From a checkpoint of a small transformer trained on Wikipedia.
Size: 13 layers, width 448, 10 heads of 64, MLP 1216 GeGLU, vocabulary 8192, 40.8M parameters.
Architecture: LayerNorm before each block, learned positions.
Training: 443M tokens, 6759 steps.
Each number is 200 + 30 x the weight over its row's rms, rounded and kept within 0 to 999. Layers, rows and columns count from 0. The size before them is the row's rms in percent of the matrix's.

# layer 10 MLP up, 1216x448, rms 0.0796, rows 466-482, columns 128-191
092,245,240,185,189,212,214,212,157,232,202,186,181,245,227,193,224,172,252,173,194,152,211,207,222,146,212,233,173,216,228,234,214,248,169,180,194,218,148,193,200,222,219,233,188,213,153,200,189,211,195,211,239,236,279,221,199,204,172,203,229,216,195,209,224
089,181,146,222,189,156,206,196,154,174,205,185,194,233,203,199,174,232,225,211,111,142,246,160,186,166,279,206,214,186,192,197,200,157,213,170,219,193,244,182,239,207,171,193,213,179,191,183,212,204,204,204,156,173,189,215,178,170,183,229,227,207,270,199,201
098,225,163,164,177,190,231,250,175,194,217,247,160,145,186,223,189,210,158,224,207,181,226,251,186,216,234,232,163,197,155,246,205,189,249,198,211,224,174,191,187,180,197,212,190,176,174,202,207,214,230,155,160,209,227,244,245,213,231,216,211,188,215,198,249
093,165,238,196,147,191,162,201,257,229,157,207,187,198,249,222,122,136,241,204,209,173,285,197,201,207,246,218,185,258,223,230,235,235,160,188,218,175,182,212,185,180,190,172,230,191,232,153,193,220,203,209,191,222,265,220,207,210,180,178,184,151,122,252,140
092,201,178,215,206,263,214,196,195,173,156,236,240,245,218,243,201,192,249,212,258,236,223,216,224,201,202,216,259,175,202,177,247,196,204,234,232,189,208,138,217,207,230,250,193,151,261,115,240,196,180,207,158,215,160,209,170,221,177,222,222,178,198,195,186
100,173,231,200,201,213,193,221,177,192,192,220,190,200,223,258,222,249,203,180,172,160,172,242,231,184,171,198,216,219,202,218,208,227,173,204,134,225,206,200,237,223,211,225,202,155,204,176,159,221,175,192,188,142,190,192,201,248,128,151,197,236,192,185,180
098,161,203,213,203,226,215,231,155,197,161,219,211,245,195,190,137,166,287,172,185,233,201,234,204,193,168,218,162,219,211,208,130,230,201,208,185,144,162,225,176,199,180,251,178,233,167,227,172,248,239,208,176,172,212,185,200,214,173,256,206,217,188,218,185
105,235,213,235,227,222,170,187,178,200,234,222,139,197,218,216,217,200,193,189,223,187,139,219,191,236,162,175,237,188,184,224,188,219,205,228,211,160,214,220,197,247,224,195,207,223,214,204,208,195,223,208,243,160,212,224,289,230,187,180,141,170,147,214,193
095,202,202,187,116,182,185,204,188,174,175,188,200,266,241,232,196,205,209,208,120,183,226,239,151,247,145,190,174,224,173,170,211,222,203,174,229,176,243,214,202,201,227,233,155,146,179,240,232,188,173,217,250,231,168,209,148,161,294,198,241,206,173,221,227
092,203,183,221,136,185,225,195,193,159,199,205,137,208,162,115,198,196,196,211,203,171,212,277,235,176,219,214,229,242,191,157,202,205,242,210,188,203,233,183,209,236,185,184,233,201,205,218,247,193,200,202,175,186,218,172,186,227,184,178,174,194,229,148,197
102,187,203,192,252,208,228,214,229,191,238,145,238,178,151,223,208,257,191,195,181,248,198,213,194,181,218,220,200,166,161,151,190,219,209,198,193,217,188,237,214,209,158,210,186,208,232,136,213,227,192,172,196,183,235,197,175,200,192,198,200,200,199,218,181
098,190,188,143,222,180,220,199,190,208,261,188,162,211,221,223,227,235,206,187,178,179,201,197,223,213,211,184,164,247,184,212,189,209,229,213,186,173,183,191,218,177,243,174,194,178,224,210,213,211,198,231,202,203,217,187,198,186,215,182,169,220,202,222,190
108,181,222,192,148,235,268,195,201,178,223,199,280,205,232,168,202,246,221,217,114,167,150,217,204,202,216,205,231,227,182,209,124,262,208,235,249,168,196,193,202,199,155,217,200,102,174,250,167,192,227,227,203,207,214,144,218,198,199,198,236,172,136,285,210
105,210,182,171,207,203,162,184,210,183,163,202,223,266,144,137,287,174,176,183,211,208,217,227,246,200,208,208,205,174,196,211,228,209,205,182,216,224,182,237,167,258,206,181,234,239,210,218,200,165,205,234,228,187,209,229,236,171,214,189,183,171,260,176,179
098,187,239,179,168,210,218,177,205,193,145,219,230,172,169,204,187,175,177,206,209,180,222,195,233,173,160,165,238,231,183,177,211,228,218,171,225,234,168,175,210,214,180,201,207,210,164,198,169,226,239,194,205,170,185,244,218,169,157,171,246,189,232,160,171
102,186,189,200,214,226,236,197,212,228,162,226,263,254,209,203,143,224,221,192,182,206,150,209,187,212,216,186,225,201,227,211,186,192,204,186,183,185,214,256,199,155,273,226,248,171,202,180,191,227,168,163,215,177,167,250,175,184,203,235,125,177,159,151,150
104,196,172,205,180,236,193,229,200,167,204,198,179,205,171,200,171,159,224,182,226,206,237,255,215,226,139,196,207,260,221,190,233,163,169,230,171,196,212,157,255,213,207,162,186,140,176,168,201,208,226,203,200,252,196,209,152,175,178,232,202,237,179,149,199
# layer 10 MLP down (transposed), 1216x448, rms 0.0447, rows 466-482, columns 128-191
088,216,167,249,232,164,250,232,185,173,231,196,205,222,184,239,181,198,165,184,255,196,207,204,233,162,248,222,184,234,210,185,188,202,184,179,181,207,237,167,207,171,171,122,151,199,195,258,238,213,201,255,152,191,209,218,201,180,240,211,197,190,167,184,183
097,200,201,151,191,160,193,157,202,193,183,208,210,241,158,241,132,207,196,181,252,214,227,235,221,188,171,213,207,180,184,175,178,217,182,231,259,235,260,139,199,219,249,181,207,174,234,194,211,171,199,202,219,200,248,197,229,247,170,230,219,256,193,240,218
094,231,203,185,254,193,175,237,229,191,177,199,219,211,200,184,220,186,207,215,245,170,168,221,243,259,249,202,197,233,178,191,228,147,164,218,191,182,224,222,158,197,209,188,151,224,268,214,164,181,218,135,189,201,176,306,212,208,263,189,127,167,252,75,174
094,229,145,179,179,185,250,232,135,274,175,110,174,208,183,226,213,179,186,229,230,198,158,163,175,237,156,208,173,198,238,231,221,163,166,158,162,203,202,231,180,209,195,215,252,152,232,236,214,175,221,254,216,209,201,182,174,200,197,186,122,240,190,209,170
097,209,210,248,242,201,161,190,125,176,216,229,206,176,157,245,145,214,210,194,201,134,204,192,205,214,122,212,197,219,208,178,257,224,180,210,179,231,204,201,164,207,167,249,164,223,210,174,241,177,212,210,240,225,211,222,187,195,216,247,210,239,208,196,193
099,188,193,176,187,183,265,183,244,226,185,247,240,282,196,228,196,209,165,231,205,193,226,227,214,245,229,194,224,211,193,211,201,164,207,226,163,201,179,186,211,227,175,207,203,163,150,223,233,210,234,233,170,203,195,209,173,215,190,182,212,260,177,180,233
099,206,147,206,241,145,201,178,185,192,169,231,221,186,147,183,198,179,227,218,206,204,134,188,213,145,255,169,207,223,214,220,170,200,188,192,219,207,224,239,152,218,220,219,213,196,208,199,198,231,156,205,200,240,234,183,228,218,195,140,229,159,166,225,162
105,199,225,262,248,212,224,240,127,202,203,239,232,192,233,248,224,191,227,199,188,166,232,188,193,237,232,219,256,208,176,208,244,204,178,170,253,152,200,194,154,229,198,218,175,216,183,198,197,228,218,186,210,251,228,227,196,199,202,183,202,194,115,147,229
093,187,235,208,203,224,225,208,230,268,232,169,212,175,194,161,210,205,201,192,260,224,208,190,149,189,229,209,215,200,196,140,200,174,237,183,208,144,190,218,235,143,194,180,230,221,150,221,170,197,190,205,163,200,187,176,245,163,181,203,198,199,176,162,141
093,202,174,208,201,195,160,178,223,188,134,205,191,239,165,247,232,198,132,151,168,165,222,153,186,167,133,154,165,189,175,227,172,184,206,151,162,227,179,193,208,165,211,207,193,150,145,149,229,177,206,213,209,204,241,222,209,191,197,182,197,185,158,186,207
099,203,225,157,167,218,169,229,217,166,228,238,318,178,176,162,197,215,209,141,218,269,186,258,207,186,172,246,171,159,213,194,206,143,155,212,225,178,205,180,211,215,194,214,205,198,226,230,215,172,220,211,236,135,207,229,266,216,188,193,192,173,204,187,194
100,213,163,176,211,175,185,230,239,194,249,185,195,218,258,202,251,212,220,270,176,171,216,162,208,181,210,218,132,183,154,174,196,208,152,239,219,203,170,225,189,201,162,192,228,193,231,169,213,207,170,189,191,218,211,173,190,239,163,207,216,206,253,208,200
105,180,284,195,169,192,204,188,203,163,179,204,168,190,200,161,134,192,246,151,257,203,212,245,208,202,190,163,217,219,218,203,197,209,211,195,228,201,167,224,152,200,190,146,231,185,188,176,176,169,198,222,144,211,235,177,202,173,231,218,201,183,210,240,217
105,238,212,178,188,209,246,189,218,194,147,213,173,187,219,188,201,158,238,184,194,192,191,205,272,173,241,208,216,284,188,212,177,219,221,252,143,218,242,160,134,283,239,221,211,199,166,279,197,217,264,193,160,197,207,220,262,132,236,206,235,211,267,133,194
101,232,172,198,198,264,193,241,195,211,200,202,164,237,210,188,243,264,195,201,273,220,216,239,169,181,186,179,164,198,211,188,227,304,200,203,202,194,207,183,217,167,221,236,184,203,153,218,200,214,159,157,184,144,214,205,186,202,175,194,228,200,213,224,177
100,131,160,201,162,225,231,164,207,180,172,170,202,220,182,204,204,135,206,231,185,222,170,223,189,229,249,175,216,206,189,171,257,218,237,231,237,192,191,220,187,218,244,219,204,188,220,160,159,209,208,236,191,187,244,149,217,140,194,224,204,190,255,175,213
103,186,270,178,192,198,182,222,199,176,177,211,167,206,225,259,199,164,216,177,216,209,201,152,190,224,275,137,210,199,159,193,184,198,213,236,168,211,231,238,176,212,191,205,199,234,199,186,199,200,156,226,253,139,210,179,234,119,146,215,210,251,179,188,220
# layer 10 MLP gate, 1216x448, rms 0.0741, rows 467-483, columns 128-191
092,149,228,200,180,221,178,231,181,243,241,180,223,179,161,208,104,228,169,225,167,262,111,188,198,190,221,215,219,198,212,170,220,208,211,202,152,177,184,167,214,164,184,180,176,187,200,218,171,237,193,186,173,159,181,206,194,204,177,179,175,194,174,187,167
097,172,163,224,217,213,179,182,173,238,217,204,167,201,167,227,142,196,170,192,217,195,161,143,209,193,202,249,212,171,220,173,213,171,261,182,264,197,169,229,209,221,196,187,265,234,186,225,201,246,195,183,242,216,155,99,226,182,173,161,170,223,183,255,190
095,279,164,148,162,152,205,217,214,170,192,244,233,177,176,165,241,203,183,210,188,205,206,237,160,186,182,184,202,185,186,141,191,249,174,178,260,206,208,228,157,222,194,189,217,256,160,213,219,178,205,209,169,234,192,189,187,183,132,213,192,237,159,162,204
094,201,230,226,202,223,205,211,143,217,163,239,149,266,135,177,244,247,211,208,226,213,192,220,211,163,176,153,196,180,232,204,223,201,145,240,171,234,193,137,282,196,140,220,237,211,226,212,139,177,228,209,215,210,180,266,156,196,195,186,180,190,172,195,213
103,192,238,171,151,265,194,221,182,163,256,182,158,197,227,207,196,157,153,262,199,188,209,208,194,165,122,190,216,206,249,257,221,213,183,183,203,149,227,255,210,168,237,233,230,169,191,195,213,223,248,222,173,163,233,161,169,171,163,190,186,218,207,182,229
099,156,184,172,180,183,177,226,192,213,209,248,213,204,196,179,139,244,152,179,195,156,125,166,159,173,238,235,227,170,166,221,250,171,191,197,233,239,197,241,199,180,166,182,206,186,222,179,186,146,234,232,216,224,212,221,189,140,190,185,178,226,243,254,183
098,248,234,173,253,183,221,145,227,249,214,205,236,192,212,197,237,215,201,251,240,234,170,181,186,186,206,241,251,143,231,193,230,189,204,225,197,200,226,190,163,210,221,183,211,180,194,187,247,219,225,211,215,189,183,223,210,182,233,231,216,240,188,210,242
095,192,206,206,222,228,221,131,213,189,206,212,165,233,163,200,226,224,222,181,152,156,208,212,231,155,261,189,177,195,243,194,215,221,217,179,218,242,197,240,191,209,203,227,206,214,247,162,185,199,223,182,200,172,189,172,143,144,168,213,215,188,203,162,227
095,201,206,172,206,155,219,253,201,197,162,202,196,192,184,215,217,212,224,209,201,205,238,192,180,199,236,207,251,205,185,227,179,133,248,141,204,187,264,228,166,166,255,188,225,183,168,208,204,204,219,204,226,184,243,193,198,189,248,180,240,192,245,229,212
102,175,157,148,169,170,214,165,198,204,201,172,235,195,188,272,209,181,231,199,197,213,218,219,173,170,212,204,203,158,245,225,229,201,201,200,215,156,192,190,185,178,227,223,217,204,185,275,195,153,209,233,249,236,223,214,220,172,205,171,209,162,161,184,184
099,208,235,203,136,204,209,274,141,172,202,178,222,199,225,199,163,192,156,252,145,171,244,193,190,205,241,180,170,222,193,253,222,256,208,240,178,180,181,147,210,213,192,240,213,193,218,262,199,236,197,238,157,210,192,202,175,165,218,179,219,189,207,212,212
104,228,179,182,179,172,225,169,182,164,169,189,193,220,183,200,184,192,201,191,272,179,209,243,190,197,196,226,169,224,206,221,171,225,185,216,223,228,130,205,178,260,208,163,226,196,206,224,163,193,173,209,176,197,170,200,210,229,172,240,178,164,218,245,217
102,230,237,190,192,197,189,172,243,190,169,168,132,154,230,197,221,208,197,188,220,217,205,186,148,183,252,217,240,207,182,170,167,193,183,183,204,222,228,203,246,195,212,192,209,253,191,245,192,185,205,225,241,172,197,131,180,170,256,221,205,181,216,267,171
098,184,247,233,255,149,195,167,211,165,185,166,211,242,217,218,230,254,145,167,239,275,203,175,181,139,141,223,238,188,239,201,237,230,177,211,217,225,235,173,199,135,208,284,212,193,189,173,158,206,196,183,211,215,178,186,186,162,221,206,165,275,210,168,179
101,230,232,209,173,248,125,179,202,141,183,223,158,200,167,222,244,164,184,216,193,206,265,217,205,257,225,188,213,178,246,198,166,201,190,236,212,219,205,227,194,186,245,218,192,204,137,232,195,207,200,222,224,271,163,175,244,247,237,201,192,202,232,148,215
103,187,151,232,179,282,188,243,176,200,182,169,240,190,166,203,163,172,183,277,222,225,244,202,163,223,200,232,174,190,203,182,224,198,179,168,219,162,165,221,193,205,239,189,218,167,195,235,184,225,235,209,179,199,178,162,174,259,255,253,187,203,208,167,215
101,239,224,212,223,242,191,215,221,211,204,281,152,202,189,208,211,220,159,206,193,171,182,199,200,112,175,212,244,229,146,187,178,175,218,208,208,159,170,177,216,227,257,234,218,211,160,192,207,166,240,202,215,180,176,195,235,218,192,135,195,204,197,206,215